config.toml
d_mlp = 320
rope_fraction = 1.0
qk_norm = false
tie_embeddings = true
parallel_block = false
init_std_qkv = 0.0301
init_std_down = 0.0
beta1 = 0.95
grad_clip = 0.5
final_lr_fraction = 0.05
batch_tokens = 131072
doc_mask = true
train_tokens = 579200000
steps = 4419
dataset = "wikipedia_en"
Each number is 500 + 25 x the weight over its row's rms, rounded and kept within 0 to 999. Layers, rows and columns count from 0. Numbers have three digits each. The size before them is the row's rms in percent of the matrix's.

# layer 8 attention value, 256x256, rms 0.0465, rows 183-255, columns 128-191
095:472522480516493496560500489570532509526499527489492496502484507506489541532525470464483520458431504498505551494532516513500498513518492521496515514500465559484475501499521490504504508483504527
096:475472538505492504515546482547476519494476477536523494512505475474475507540450502511505513528483499501485435479474523506476500500503478479479472507522494512493525469489489547469526482496509520
093:498499491521487457519493486485507519523537498535477479492469529525489498489475522457515530482490468491526537532532487484463512526456463502492517481548501459462515483471482476508478492508480498
088:446478532555559521493533485505534473494493513467554454489538489481521504521490544474512489539476515520533465466466503519532462493515526513520474513506534514496483516466507530503507453503503473
095:512517513540517477498511430517464498509481555481508487479459461517475526515536481477480475499465482497491540515494456496518502509519497487468502518511482511505579556506477459538486501505561510
091:468505501452505482533497455460510504497462560482531509490513487520502495528517476490493489462506523529505527520467508477493550496502501515499518493490505490483515488510497491540500518507511527
098:479510494509535469531541505491485491501484507524517479490531479515486489507443505492501459469480483516498465508522494462530532473541504460486502455458508479521500540483530496509518480497513547
094:505503462497499462518494486503488483504494483441480503512511453483522447499556495492527443526485484506480494516522506492479477503474471528501505497474509510484506453497505460532500437539532468
090:528478506541487478469468503498479474522468528539501532482519521500480483511454481476490477500512515534479540459481533506488493504545478487457496473499497536540531487512514502487464504491446492
091:511498484482496540533487460487548517489466481484478479465517469519530492512512480529523497533550480502501496497522507525473487519516518503504514511486502496533523507525517510481517518490499480
095:521506524498520477535534506525485510555469518534508492492477504502527543503506484474509505504506470483517520471493535487488498483502525498451495496516494518536497482538530491511511511498472492
098:479483502459528470514502487459510482548503497478489488511493509533533553486449505523510472474485517515487483504484488521516477498480476474538474507514526489505488479497514484489485501474487484
093:516479511494471541476490535507527534529502534504528477515536517519557514537530472534482499522538458535541498543542503469518500483535499485515469518476472513517508495502512502489507548491487533
087:515478548515458513463512491457451489504494512516458500516471530519515462513496460487545525559493470502524524486510526498499533495524502498464524483475469486474519551512514488513495464457488509
090:512493463522489488510520451530518492491480498495507552503522510520527472511487534506443499507486490528468489519584455524475493496510478526515492543463465527538457509537488502488535510481546494
089:509528492514501529504474523507534455474499493520522507468456462504497507471431489484526454515490484441507503545513447551494510529498523470529555499465528498472486452521476503514511506527514496
091:489498504513475500492489475467496494511456519495540500566495483485475477473496484497477481552533491550499534445550488499508482503534515498491514481479492511465554508468548488511502503515487501
107:475495489518538497553526535490500490497531480510492474499514514508486488553499480520465508464521493554485507558516518563507473502522549497513542546468484508477482470498489516447503494531460489
099:488471517475501479502494529489508500542432534513546593505527500493522489504511508455508517477486518501462520529504540480493540513503525481459529512517487480496466462482486534502479491545507512
092:481455530519516498469522508490427466527516515498467523493467516490526479503505467546486511525477505492483515481482536466519520493496525496564553502524516501494509517489473504526521464500470469
096:517488544518479456498463504492478449484477506511472525501462465515475462453469521529474499517474510480513489522539487494517485508500500522489526526510513497504449535531506506523461504510534500
092:489499472532486537549499546540479509460523500496488482510500503506500494468481489475480502514504502508514503524502480527490509483502499473505472481512517504534515509507496445525499491502531495
088:506522511521516490527514505509504510490490505495508462527525493507513519531492465487510471545484463502467483475528524519519473474531484546443516506474471495481550526481471492497490511507524500
096:501491464527501469478484498519479536500506483521475541523509492501498536492483514535512544505432496476521525458481506505486469472499489518487457488503462483475478507441502512491508526457514496
093:472487500487472504479442508503471473500530508472504516507504535503487512464505491521504510479544508501502510465500530509497548503496500504507480490498501461465504517539474458532525541484530505
094:489510490533491550492553489504491484513503449490547533505577509511476479530509462501493507528524531486504491472529484499511478475514512502501502514505508497498446512491511528523538486522467494
092:480493489476469482481510490538534534488496476515500503503518520488523487524532535492529495492515539524456534427521531514484513507486484482512458515486496501467522501498513484511491511509522468
090:482505492463480502458506515506528472482483524471484501453484534498509457527466499517517470479518488533514515479460447459503475505497520501524475501497531451517521509496505507489524500527527495
095:505510502530530538529506532498530499547534461529541510492541498517502512524509510492550543506485503504515504507471513471472516470497534516504498515508476528510483503542471493487508508507554433
095:499512532524538495556508501519499494474471509467497515483503547477466530492513537491498519507488525483512463488489502519468521519539482526521502514532496493483523470497510513473468478467443525
089:526512542475485491452531508522500556498517483505524466491499483548484492530507508495504495479471468516548500517502507566499561527504512454490519491495464508469470498481500512525497511518445474
093:493533530535500494476487479507510492510477480496510545527505513519554511481488490521551491501490458471505502506545483457489580486526503490536522532527489505538520492495483521522470547510496540
095:498485483542515512510493418473442512532513500455488486505504538550458527515492496499528477479490473512440485501505507489527496490566497497481514483522476521477509502483486511518517532511509515
096:468529557508495474486496511529488469514465521450449436472473511508434490521541505494484475493498441491461525527463492481484517506495507491502490470501503506516482534501522505478519507494497536
088:511444472491553512511497479512472487517498526500513474493495498524509542517481533431501548470462503498536475489521512487480495490528500480500496455529501484484526424488490486501489492509498483
093:508532544519523510497472457516527540484483521475462511555496501506481525519503486482510502475490484431508482468501490465534543473492513494535495503532537486526524519517481514499484506527474506
104:484509493476491508524503534511473483504505486488454482500496523505505503491490482510558553515521512514508543470507476487496517477524463478491483490475527527505486522514515503545520517505545458
089:467496506498452515486479450497472515477505524506505506492503524524498496575475501508521517522493528577467514486496530516495518513510544506494426467510476518521524510487479477485459525512469483
093:486507520500523467448430499500520488523506528474503517500487470473463486531507530507507515539507517500461482540480532434496484474538509487483513487464505490480518530512522527500480504547497472
087:539510513550492515462483453507521464518516462480468489480503508481463521462545475535472470502528492512474527518481547489503480477489533474493455505524497488511496510510464523495474508488548469
095:522513513488500492544521520558527504489493501509548548478494509544536529512519514461487527479474478546508499507477495532469481486515514533512536458490517524504517505509486483481489517530526506
096:482487506467531554518468496490521465497501496509504501449522531469467473482514492494461523572529510523463480489495488474515489536479496501516491477489492481509507520513507482527519512506462492
093:520481542531511556469488501559522560470466490509514528507477483504518481472484496484518459498499497486498453465491473540497465447495520482454494482487498487505490512519486514487488520492498509
092:543478536514510498471470514483493489511492457495496435467483542528497487514518537508550460451512443542503469464503487540510496498505491501504534534511537484481485518523552524470463516490495527
091:504555533503482498555480482521489498492511526530498473495513488532528488518495471534471484495503516471481522495540522528488497483508447527512479507515525522535533518495474518459469484505521483
090:495457510530543483489483524479449511494501492500516447515490533523508505525500525514515518486456496513533446469469479478499501495487503497521523499500515488507514490494507476437517514525448501
090:468483503478487531511496565492526482510508476497512418476525455471509502468462502534519451514492517510483483496507486509526499485508532477542534470487512490513502480504538458499490497506501490
084:495504519518509446491542504499490551516499502521476516520464501498513495483509535477503491504492485509529540501499510520529513493505524471494502530467497515510541512537524497504491510474531498
087:513499507512515490470522524497466474526530498550474475485496502482461499503493531479466529526493512522499498527526503514504537500552459468546479509501508508508518462496477540512512501540502484
088:445482490484520500489472528499518546439491524478510504550490498479514494464474521504518497468488521491486494492530523496493502526507524452546565524547499490542503519531492499556477504496486476
092:525537511492484511516513511475544467500490475520522544542517504506468533472498542423445484538515550546462478503473465484510456498519485518488504487515529455517464477511495507519445523509523481
091:493507464491521484543481434531526515506535519478502480496486497492494495525453495453435468510502484495488505493542486469526502513483516498509490492491539477450498469469518515541465445492470527
099:478477493487483484507462497489533470525487512514509559560506509522512498547502496456443512488501549504502467500507508522500518519498489554506520480547514503522517499507540521520498485491483494
096:515469514481505519511469542498504486508517477520525462535532469480481515477467503502483484491506478518520508554516475493518543478509548475543477531458535490514540523487534467463491514501491515
090:490464469493506497516528500570454532511494493439448467453496517564501506505477499520478501480513478507490516505520446535519501518568489480495510495520508467505485490496518497530479507475422507
092:468469500480465521510513491521542482503479529468482515479509468495510492512484492523454499471531475527489473451508520469505500522457477489496505512510519485489456521461519515490497509495491508
092:477520509496478465482520461523504499496526490464505488512494470504510467507539470491494544544480485503508505508489460495482504481534484517499519450536523473534508514519510486501500545478458542
089:539481510520542489531484513508496474527474481451487497520503522538487465444496501471485487501510550538489511496486505478494505451521470516522501511553502499502465518505486518501515473483492501
088:508492539481534474495490519494542507493488509514500521528482498473509500479494471521451527552473536500517509459483470539456541520485547498472514497494491540483492512473480501526441505492544479
088:514536494522506532472491507509479528512507505525518489516488521498508543492500498488505465507540513496482487490504474527499498544515522486511508544516484476545528496491464475530512464506498464
094:503481500550485549476468506462516460485505487510508509505481494484528518497477500505485463503504493541511471547506492529549493439531490474475479475553523487477503546468494509514465520526519497
084:481504433506506551455538501465503498531528459505481539531522468488490500483544494456473503520468491476557451503489472477517480504549551531533493487495461528480517504468524521497521464471511481
088:507541446522485466498520462472484509512485488502519509500524488551539476474470476496495496468455505453514540492470492498483498512500513503500447471514534515485480465488501521461482521490506460
091:486504506483496478511495509472526524485512525526508503517508504474533482511508501482515494498479518496507477523484508512488555481476462518515490484452497568486480491522459468475475497499503492
088:467526470509513495504461534511511548488488492524504469534492479446486521488481495487469500537481480519438467512482448539483476528521503511495519477492501520546522501480475489517508524473499487
089:486536496500492469479507544480466531525499462541509510499529496521474524487530498494502519498498488483477500466519475507519453490490494523501518483523523506485486459476482490470479521467476554
092:524481507484502526484517497486493504486524501483494517505499489498528502451516462562526507477516463485521457511479574441485498502497554514516493507496464496520537530487519472503487472496449488
099:477505521524521496509497484482504503493533486464532484477491510494487472475513477522497508491487491516515527517509495488458538465483478504530485574475484469470514540535539541504521515541505519
094:535505488528517467522481490547504488499508483554515522512515486528472482498469500458553462487507510484525511484505497499488526502478491540519481461468463482475448500472515473535490450513461494
091:533509490487535503509537492464503484497473499469488483502469502504505490488491502508476514492463499511496511493456511488527552517467523433519474448497485526524503495491483486492458534538488489
094:550529456544505490468500544538536494534510471530450483499504490504479498479511518503528499458522499462504484494501502525472477522504520489524422487488511504477511525502526555501533506511479485
094:511492503515507500461506520526486502509560478502489492480502556490441493501448526482499487487514479495521525490506483527471510513493509508507491478440499490531536462550458529498500501494487491
096:521472521520473471493536504502481505507507513515482525489518519453523451479472451529501494544509482474511543482474501502438491469528469525486474498497483539455513466464500497493525464470491457
# layer 8 attention output (transposed), 256x256, rms 0.0534, rows 183-255, columns 128-191
096:476499457488502520483531510494533514500488427506490436483485482501546499463477496529482510483519506457537511492498564501504502540506511516459503513494475495484499532488513509474488486473537512
102:491513466508510475485513508477509502500510487508534563510500519539467457499510500500518537520447494539512496510513485552548523538452559530527529544495485489463489515503449496508502493469490489
100:526471465492472494480491511524484552479516472472463482500506460456511486471485510558548499475509500480495522487498462507472522501505529509512526449518473476537524508525469487479525492499511482
091:501429503531505489496504494512504499525518502507492525509506462453465483509539494479525495507473467500474455496459485458523520522494554539504518497480480512493483505522489490485481480500545500
100:505519511468440520496538476463470532495477482494537445482462475489524517471507503521528505509529479479577484504511495483504517514513542538475544523521497499488487550503517497500483534514491486
093:503521476473510485507510458477462514456499475471527461502531473507476522482546482513494511508483505473473502527474465514461526497447501459522515487458507493486500484489453457526499503477536555
099:499461492505518489496491487545489460506508521499518439496472483510475494530503537473498510455527533468523496500527492501501489511456478507512484460470508468468482434507528506469543480492499516
094:503475481453508503504480511498532529557508501499489551506531513489477479506522446497494501502537448541494484516492509488425543519474496528468565503487544518496498518549513488469492486479506450
096:484522491500520488484481486448494491507520508534500498501523489534491526466456513470466471517507515486487485500482522492534500510480507452470479532486480495535540512480516468555476506482497481
093:562502489494526526460480440481469514486525542528494505521535442517508514452486504479464481478545529475456496485485494484487487501523510511478523520465465450503516522512488535519486501469430539
102:501569542486464528511514475488500514441517502542535480480483516540492510498486506498459541478494462528518474490503537522505527524529484502516481537542517471517512479535545485471506522525511536
098:488455530501519475528485464517468471463461526517546484515500486537501517497512497490527505491491512514462498533487479470536497491464504503533485515533525475499515475557489508528481497511503494
103:530517502530507508501535529490532513533530564464490561495513439476486525460517483449521487524455517522532516524474494467494508500515498459486467517498528518494509482475470501516510507496502504
094:475537586474536514495462473473543471481483537496481500499495464465545471456472509462556488484537478531530466514534507518526466524495482531458456515494524516507508514526481506539506501503502517
092:500522497499519497521471524518467472470484524485515482497505511517504509446558538505504495445513525486519501491531498506488490533524478500506553520501505489498524490500533520527488506488500495
091:522463531536513476501506522479511498484517472482446485510474522509473459488491491494488490511501514488458499488552516502496460508508481498522537481506497487541497470492493516488498505486494499
094:504468480540512517494525465475551502527502509497496461546533497490470512505511524565470466501542480503525483471452515514475519510494502501498489512488504512533536491475567469474499460512507473
113:494506511525506489531458494458489463501536475519479504495466495463502494497550497476482529522457499508490540491533495547513527509548481494517465489487499513499549487464498454512476534498512510
099:488481489503483482456529534483526513522487490520497480535506501513514494513488508457500512531510496450459487490555493541499527508489478482488514456444514491505508480507516499493502525521493515
092:503487507506482488449493513497490477462502519480505530502477499486472483465491492484467487517524471527500491557501482467513547506464497474517485487509444486503516509488525468542523521474514533
103:493497507485430513506485505501502487469485477499524516511504534493471475467469515495536524501542519499509493519514502475549510513455497527478527526497527467506501512491521511504461535564500501
094:494495492507482518538501503530528500498539489487533470488522524450489514472460481444512496455541518504524483461518498498496484470508502517512558479475502496527529544496466503440500446441511471
093:507498491507541502491526506483516491474483460487486459474465459521552518525503468467511478509490503499479473505467454508487453509523465519487503462499471493500506495524505460493511451478533490
098:524454474506502467491524523529488506526521457496510553483497476477484499477533486532549519489478501477504536500468503481510492493518501545495469513500482520484505488468443474484524456511516485
096:480565473490479510521493503538498524481502516477527504495512499514506474456510457505502508451506515494523523526508477466557499473528531462474523505541501493496522524459484511500480502511461507
093:533479482525482516506516465553509448524504524504491568535512501522492527510494472506489527518551533489485451489492540517484495430511464500522511511510514492540536527542528479513496527512492488
095:479498536539513481501489518431526482466514469503446481518549486533518476498554509506567511476523534506509519474494525444512487488443554527509511500526495514441537532521461540480492471530468513
093:504513519497489526505494456513541509517486489466533526524524479538490516525455519494516505511503531461494489497522461478523456501465491489497481471544504444504533488525383510498516508540497498
102:486500514488514538491481492475509498480510486496458463520491494494480453524494462554496518498523469456487516503515514500495502485466523503488501514486481501522500506479521493512495523475442519
095:512512487554526474487462504473460536472484487509534415517503487509505520513508514502486500474515507514498480497495475544450473487495543485510517509512510501506506495494507509503483498525499487
095:520435501449495509477522462542450522456547554492464488506507505529499516514480511514474528527450489456496467489523506552463533517500535479494474506497490507488530497514475517500506496512480501
097:466505510482457468503518506485497533503500528497486494518501562463504453476494492503524521492547451488506494494467465496427519488527469451491491500479503469512468505416528488498499502475472520
106:517510480521504521510493511525508499574489574492559490508486530512533492533479488525509513535482487517490489499507497535535520555499524521473487522499510512450429511465535493513500509474446524
100:500553532495493525513502510469541517504512497499521457453475533454501483502495544515505502524473504485485455471494468498496481528540453485465478488510501480475490522552484513510505515494482486
093:508481502520516465480477451447477465531523511534547470493486509473517520512490532502511543488559459501510471551498499505464488467497493497505468489498489538523528513526437492518471530503501513
098:492499466508470489502473519480521524556532511465529550568541508491488498460497474524467486502497474516473521492523517506539536497567465517502500498453462509483496504496473531496505464526483477
111:517526508451496453510496521517502534520448499488516477481494511488458528489479475530530488488541461539519519506484487472534508462508494485503501480515484518528490509579534494528512467499501477
095:497493491473452517466520501483519481484531514423483532546513474519484533525532528497519499516495509567523537497475533488483555497471512524479447487506535528519527561475456522530475487477480488
099:438480547494545477501508489470560514504492449510514517520525467502522494483528506500484478544530512490522508493469504474480472507495517522528503460507527480476488470480477503524496520503508519
087:518529531471521532486500508463484483505475484468468515533503539523503506493481532512477515481508482483484530518454477506488510509521519458528500530492481508524458531532495515495483498521500513
096:493483471494479514496518509494521483528501510471515436441525481534485487469495474483487491481494552526469543498472550511502510505491531518503502494490493487486498469545495469483473522494477515
104:484519526456500543501517487498529479449525474505511537499501470472518487486510531479493477497482491452521446491474481492518510486487538517478534531476523495470525506477443462523492503539535539
103:520465510487495509475512514489482512494489456506542506485522496526488540519498478538474521532497480505524489466496538475517480471503538510491494531503482468540549485463465549480492473497455539
093:492484471521510476489479492492489496492544523524459459487504529497542504490486512530479494468460508530486548473526508488524448527472473494534487481558510459505466477546466506501487447515522489
096:528507517506485502529522477477472489475490479511469530483513496517459463515500496473470519508529495496508512493518508461499531495464501526485500499518559462505485505487463525498478439441518487
096:492477501474511500528483459517506523465484520507495490506461511539517542536479511521550552489470474515442499498514498516456470521492505513511513434490538516533498513508490499508484506493458503
098:544489522513469476527529522524488505510499504524484542529492518513555502525522495480490529504489511548505446493521485477531529496509477451516480520514519527507496476525471479469510527476504471
086:474458498525502498506498552491475495481520506502456484559520512495529506515497496507495525489457508534466478533492485502461475495536468512481474522529504488496517471510460459494507507504521513
089:530481499526470513509493521524505479484480461504517512467498512488477510472496489480434538530546493479519467531519497501515491497531487448530506485471524514463525491462488478538471499503480469
096:533489512497500470455490480521471522536534506471545497508466509482505507541485477473466529492472491559489456489539512540516527487455553502516474497480454459512540517506518515500499493483498525
099:468458499469460488534488469556524479500480482529523469492509487475484535511554526499482504511535547478531483523487505497482502433460502517491507506498497518507488500497544513472466503486480523
094:471528500505497476529512502489509511518530476496512566517494517489526443525507540458499485482561511484489501469495499485548486496470534503490534536555515520480541488452471490462487455526457462
101:466450517489486516497514497486508497492481533556492511534479503531506509468493505483515512518504476538488545521493535545505549528506527481486485526475516487479565520454463469505479527514489497
102:497459532509458494494509498503539510490515518498517548505498493478518512473536488457495475478451487469515548513518509509514490467511500493494456489514483500526529531495480488478497499499510525
092:529507479488461498493460470491492472477489545507499539455507516454522525496490520555532525545518508524533509508504484488496508513518525478475518523515476508513537463546550497503529500521467490
098:485506483457495522464494481470563479524484514530501494499513486464473505486505519483499513503493492512517504554458467530520471492453520494510500490496492481494489486464500478525527478537540484
100:466477507482450479511487492493482478474461493508490458528500544476508531495505497465553489510520487546505484510487460503488492509535464495488519479495478518498539538497456466527470518496493518
094:543478490552531458512516494492477494529498526519521480509471487494482520481459544483513528493532457514523511495480537551546534547489504479527501528517516455461489524501518511529494496519530496
087:500468495488490498540490505459514554520444503528476544551464548522488501526518515489460498473515523507458494511493497523506519510486517511479514468524444513486512483546449509495493496529518500
089:494506533528479496496514522481511515499520506482462493516465545508500507511516478508521468530527497477494510485510498532470490511523493515528491502510515538571536497489497539499527511464476489
106:455465511499515490532503521542523483512515455518509525501500494472524504490518516487548455470520476504516520524540465471473489487554501545498467472503545510489484491436457508492495459488499529
094:526479449506492522539470511511455512502466498501492526530481486540543479472539477501514494513511533460548503466494525577450512485526519554518490514509521516488503508494536473477510531518532506
096:486485492519514497538511514486502566503480570499462464493470487466497473526488501471506521530488502454492529518481480549497469519480473490495558487515522519530490446498468473532515486520469485
105:481488484499489493516472518484474487503476494502524514544527478523497526512486516478503495533519508442521506540494475481508516512509461504460530490480509524456494521522403545501491456475500508
090:538492526523479518483517555555485510511529505516495498501511525473522522500476531497497481486488507515508461450533504531491546495521522473509525538483524488539477483480508521527515499469485518
095:505509511445512445515535541494543469483498472505532505523524510447504526468451495488509495503515477493500474474482541523461492470458520529493514538547512516457515455475557507475508533531490516
100:507477478486544515485528475460495487503477496483522595473512502498574509480476472469521510487506504507536491507479506491484486522452528508511508502486481495476519518527481510513486448493473526
108:523517482532499517538477462492494498502504470517478501487474524526525528463507478545569567503509504465512565487487524494482482515505481537531474516530466495479495500512460473508502493484532510
095:472523526505429459491524515519486519461506527524512484514487471487495546505509536469495472498514545481490546528502526514501480528504496496477507469527468496509498427515528464501500503537509497
095:492472557487489493508546493471488530536472475522527492510507489482491506482462478507495534456472522517517499555518482544510525498448502487484490480470544503485479521446458498473498513471515535
099:522492488490489495493513487566532556513519496486476526522517573508480491447491494498509476480489531484504468510503510528492481480521495519510490504479487479490458480498455492457503468477515489
101:480511529517499554508496501515466513517516494498506459519537511528475469494496489475461502467507525526541512477510527494469495480526514472495492511508489452510496435509497522526460499500470510
104:498468515543527531498520517455481485486442501520471483460512521517450523498501458528454491495508510480513517528474532489529500509460500476456532500490502486497509522522459485474506501457489473
# layer 8 MLP gate, 320x256, rms 0.0551, rows 0-22, columns 128-191
105:459476508534496508450512525484489470474530512497487518527457493487510451499481508494474506483528502542497541509519509490481465470500454476503527498559474519491488475486514492447492516490526526
100:508500514498524542503532482527494491499478484488532498501531480487509512527495529509543481478523533475498492467488462542528531489577497475529506492529531506517504499517559544525473522473552516
104:461466520522451475461541489487501523481493485464499519524517559503525496520473484482503471578459474530497493487453543481499495462510456502511494522514489501492551497463462508488497467463497507
096:505501476496524538497525523486533512536450467500485477527515466498494526522479481455507495468479526483532488487503493457473497480485525500490515508473434470488518504486526518440491476548512492
084:522457477485455495496509499461534488490523521499487497485558495489453513524509487518452511493504485508489513547494550504457490554541476490511525558483475450520444488462506465482521518495546520
093:484513478482423467477525497459533501539513502472439521497549494473485517523519549506497493458541489492482481501487502491453467519444525477473526495534529500513484517528489508454519539519509540
097:516526514444477520505471474499493488469517500516533521479487498507486527488523477521485503526465472476505489529528497486491485472497521489471511474526484531437549503470451501530498475493498519
094:478528513518499534509490485463519491482466538502522500547478499494508531471495564524452501439513500467499526511453509468479508495474511486498500517527502474523484517476504475497549493546490487
099:513514463510514496478552514513506513510477457520451459514498503547534486505457462485473537497486485483482466498520507505533517464454523504498522528494488516526507457508473536532515470527502488
093:490532493464442488514519527494509502537504477503505498504537558485543451506501473466507506535503503511495476477515504480479550495471509494516515481479519525462509524490507503477487511493512506
100:506514499523480493551546483520481504461491474477507477517552518512514545455508479507468469447473499510510502527496526503470500520473532499486461480480475537530486504526523545472504525485512500
100:515496469513521476515546494459523483528482511453495472496484480484475557502514531474491483459483470535542505517485520496526503444468495487465482508505462498514476530491536487488559510505507498
096:472509452500500518516484587495525537531516537488483474503490515528508496456421516507488453511497502529493525485493469477504475528490493504484476511481473495525489542479509491549508488481437507
096:533481514480451476455489505523505472487483499539488504459502479503433510506518490524463509554470536566496509479514480475512475560477516491502510462501507468510499511491455459511507488510509454
101:495479455472518459539510525467538509520480517511482567490508471493484501485492503525537476501492495507469442477511466486474488483494526543487508509482517496489522472453481515492460524483509469
112:551536479469479495494490498471514496493461540527474523506488500522490496506552488503528494504509492513519464507505486480507506507519497497531542522483527537505469454500530499513488506534492442
085:492544502514523492487569494484480469499530520517520552501476482487484503480477488517531522529487508518510536496502464526476518496502528515455575496484491488478532462468477492522502513495542447
100:497510488491527475528485451497479450558484529453557509477544513484519503502483512503496454489476489483521514507470520519500510530521496508482535508520520525531545481483482498480549525530468503
098:523497464481490506554502501519493501517470481487494490514486487527507508454511541488482451514516465551512497501527499556487476505474515465493521506519443456505449512472498520510482463496485509
101:516480504471512491519533497472487492483501520525510501501519546485489498460520491500512513541542442498475482496535519463527471555490434491473526545514526521492500502531501521452528518493492486
088:506503490455514525474523450432516493531488459488459517496534516464488502499482469502537500502512536531524475477511482505480511490495465494506536501504468511488501519478480483456521471490525499
100:515506519487509493521515532502521499486485512504508471479438514536536491475533522491555479527498477496488462507529508523544540504537534533521476488505483466478501435439549513495498532506467522
089:489578514488476488522520520531500508500536502464506505504484530468510480433529527537512514514495518515517461542486467480492520508457532464512491522501452514489488490476532535485486488492471490
# layer 8 MLP up, 320x256, rms 0.0578, rows 0-22, columns 128-191
103:499490483478492475527494537489517500532524456469506493528514526498495449444519530506441509512483494492507472536520466481456485464522456493499502499538499459499507533442521521474511502522521547
098:465529539505505520540515442516482500495481460467449428526504486467499483546482528483514516567495530504488519512565535521498516469496512491509495494505492473512481473507474509492494463491491518
099:527500494474488523525490508531480534520456526507503537501536491491496498449538549484449517471449473487524526518464488446498493507506510494436537523514495516509521490467491499508529507492504508
090:479497494496520502482490473493551488498531504476505507434523500444506532485532497513480507476485481497463504488498487534472459465552471482515512540539492456476486462519476454523533454500507461
081:523491486482562526517525530501462514536527494516544485541496540497486528447494454512479487496504548492532537496543492539550509500508507539508504518505494531519551510517476489523480486515507478
092:544460475496531516541567497541497511483473507512487521491494545513469476498524531529508491529505503527531468514548477508514513517512477507496482521499514500472509555493449466467498497513511528
099:489473497463474495524477514484512521532480476498562462470510448473480506489516552488472535518492479541496483541524492501517501554487544503478501495514516519492459475511492525478535503480510482
096:485484530513512479475489505511505476488530519488524486514540457492481526501498453506500524477553497468512482501491493529553533531544454486488508515536511527500521498536496531502450503482463508
102:473545454499504499463481517526507520506507499503536476478476465518552496529494512474516476501506489503507523509522503513477519532477528533492496508467516516512502479488450494520535453521443524
095:439508491498464493555513507470485477464516498461474477562468493478497461519544468512489464544505487480501472477511500462531514514479535511486549494528503536466482486471536545481477539521502507
102:494495543529493537499519515484483518464473483490500549528516497543520499495514473460454508457441481471507468502516532523490550530495493478536525518513509506463518463504529479515495547487505511
101:505499556552445550497490496493495507506466485478527523519512492472458481510519492492495517508523519538533485520512484471498493520514526493513563509534510457475498495512480524461523452484456480
096:490500493518539553516502503524512517520495532481461477520501488511493493459496452507491461494508534491487468523508458519453506504551491470501513508487487492515544560528515469512497502502502498
101:481444483541456539510548501499475476511507483513487493505509546516512516522487546574510478501506528502499474531522467487461502465471508485479524483524516475509505543508491509494485514468477460
104:480501487499519471452498511481485499469472493510502488516491468479506494450502496459483498440505538448499476559523508501513503513474525515478481451502523495524497559531486504457527483502517521
110:482499498520501444500523474474522489457538495515523493505468525448499544489498474532476530466485514535486520529482514497493461484504466506484494531538456490557473475495501508537517478448508517
093:501479557497489481487492448470504462488454477487518439490526536466520500494472504509463492525516491515481498495496524510522465474493514487478482504528488481566499533485503492536460481493456498
100:467507494453504507492498516467461454523512526491529487515519501457521535494508495452506526474475490482462528501474474482480510483498497485515520519481498546495521516531490478505506491478506472
100:530469477504469491477512512494446499514508587505502470507496487469523452470480472518497551521509471497472470526478472495537485505496523467487524477501480461482471471493506471506490489483502442
099:485517506488498495501459474488474493481492504505446490467494522477475535474462548481509479468538522467500519532529506519538483484515459542499532478505518488489490509478460530448530481512550487
095:517472511505527493485493441492499489499521519518528539502481483499486540463489505476499474458454507501507507491526488506494516457485512492526502489502489541560542469481475506465484520535502530
100:481435440490507503537438468478489523524507516505485520506497503503514482506485478541486501470513546491523465488500508458437487500489481454530540508535453524510497506506467557469519502514551485
094:491464501488451469479445483501487493502527524532477525488469455508478479523494485504459540494484531503494567467504511502469495517521525508509509456503534500514523485504496442483546568509522478
# layer 8 MLP down (transposed), 320x256, rms 0.0443, rows 0-21, columns 128-191
101:488511492510495551507473495502483495515450496492477525565479551498526494519489499470531469528543514522486534497458488505492511535476498473491557533488532517450530519487482581542468505453479461
095:482492469497499514493518492472483491499479531483461519475494498491504495484516435482497520515480461533514536532461489515488462494436487530453456511450485553474542485468497461490486469499483509
094:520529469495504508443461501477514526452501493530469505517502498474501466460524501457506511541527525510476525499524494448445511458490471503500454492490482485500523521505472493505501469521468508
099:499506474484520545518497519462488497470449513460508484490548516533483480494496494477461501506505522522514514489492533532494520481523505495484506499482484533495481501502531547500522444522467533
085:470570506494495456515461480524470503468468482490506544495459516536547495536508504510538493499523497500487498471483496456490495452460463498511471473557481514486493482489560555481461483501441454
095:506510507504511511529500540462476531498511448513532433495556519530556502489515451448564463502472531513529562458473521518521544456514528496505508485464509519508537482472527514528479501507492491
096:500521514499507500527509493533507457504525523510525498519499497492526527481487475526507480493491479488502484457511472524533447480520447526458502505502496502497522517500510509539497492495524496
094:466510502495482513506479481482468509472465509506483500501503535515514540530483454532511498501532482512513483495505477472511485508518510505564434546423511516508486487474467509496493507524484467
104:461511474534463526488476523481489524506487506511507493521520498514534510541572479498472520477524501530497514493484476490486467505498477501480523514513492522453538500478472512513490495522518484
095:532480507501505492494444549486501542485503503495527431503489489506540512482435523487528512456518483501515513511506515531493492527482523493521526526500489493508472504509486493495541515492470499
100:489508504510557454531502491466500514563466526486483493520529518522438469492451490491556523482520508490505472521515498512495471536492508515536518494469491470476512501503496470479490488491531502
099:506490511476465548523516472490475493485492505520518509475513499482479540456494492468486485516517509516532527462455494522513486530504515506513513471485488470529538493497489536537494465501497440
098:521488545553513532503530479511440502519496503504501512471496483496480549504443499507513513518509505492531516506499477475506557502502517519461502504502503474486483487488477543509469519519527477
101:423509463523463469495493473501501492500497551485504498532465525519482495525508511473490443481578515462483460529462494540508461510510530500525507473482452505562544532494482543468483482456491472
103:482438519544486487470475501533501485454535495511469455511486522506514480533490485478472473485533483520497444536489463525480511491482515500479491480498462511569500517508494527470512504549528518
105:511512492449498469500506515546524503484524491505498456516538524470498465486528516517527527503513487479503473456495511479506404481492507486486505488563470491502501570509519476531534520552486458
095:523492496543526484482452520544486506538506464489486467508457462510463484501541518483521515519499506470549552473500473498438509528497488519543506520460473519496474538484472489475510537464518456
101:490548478487514515476509520512511532489466472566496500484523518496475497523475487492533532481549541495498525530556494520500532505539516491443491524489467503521467502499484513500435495541457491
099:492501494495557491500487491536539494499495503554496446486497482509549537552477519496507455534497447516507509498508521451468493518480520530475503468482486482490484508477500475551468492513538506
098:517500502491485466519545502489507529523544551478490492480520529433486502472543490470489486518544488497488489487548494494531498490527507510503510549516496487512472501486573470509506486470499483
094:492535465484502520533502495482543513530532499499468534506485512526414523510495471523494538472490496502517539494504509469461511542460534457452493517446508528471515525498519458517542502482489490
101:467523497510483467469520488459545510502471471518503509505513461488491494462470492464513486498436498527540502524527494492530521507498488467541546494490480521475496519476526470490470492470491502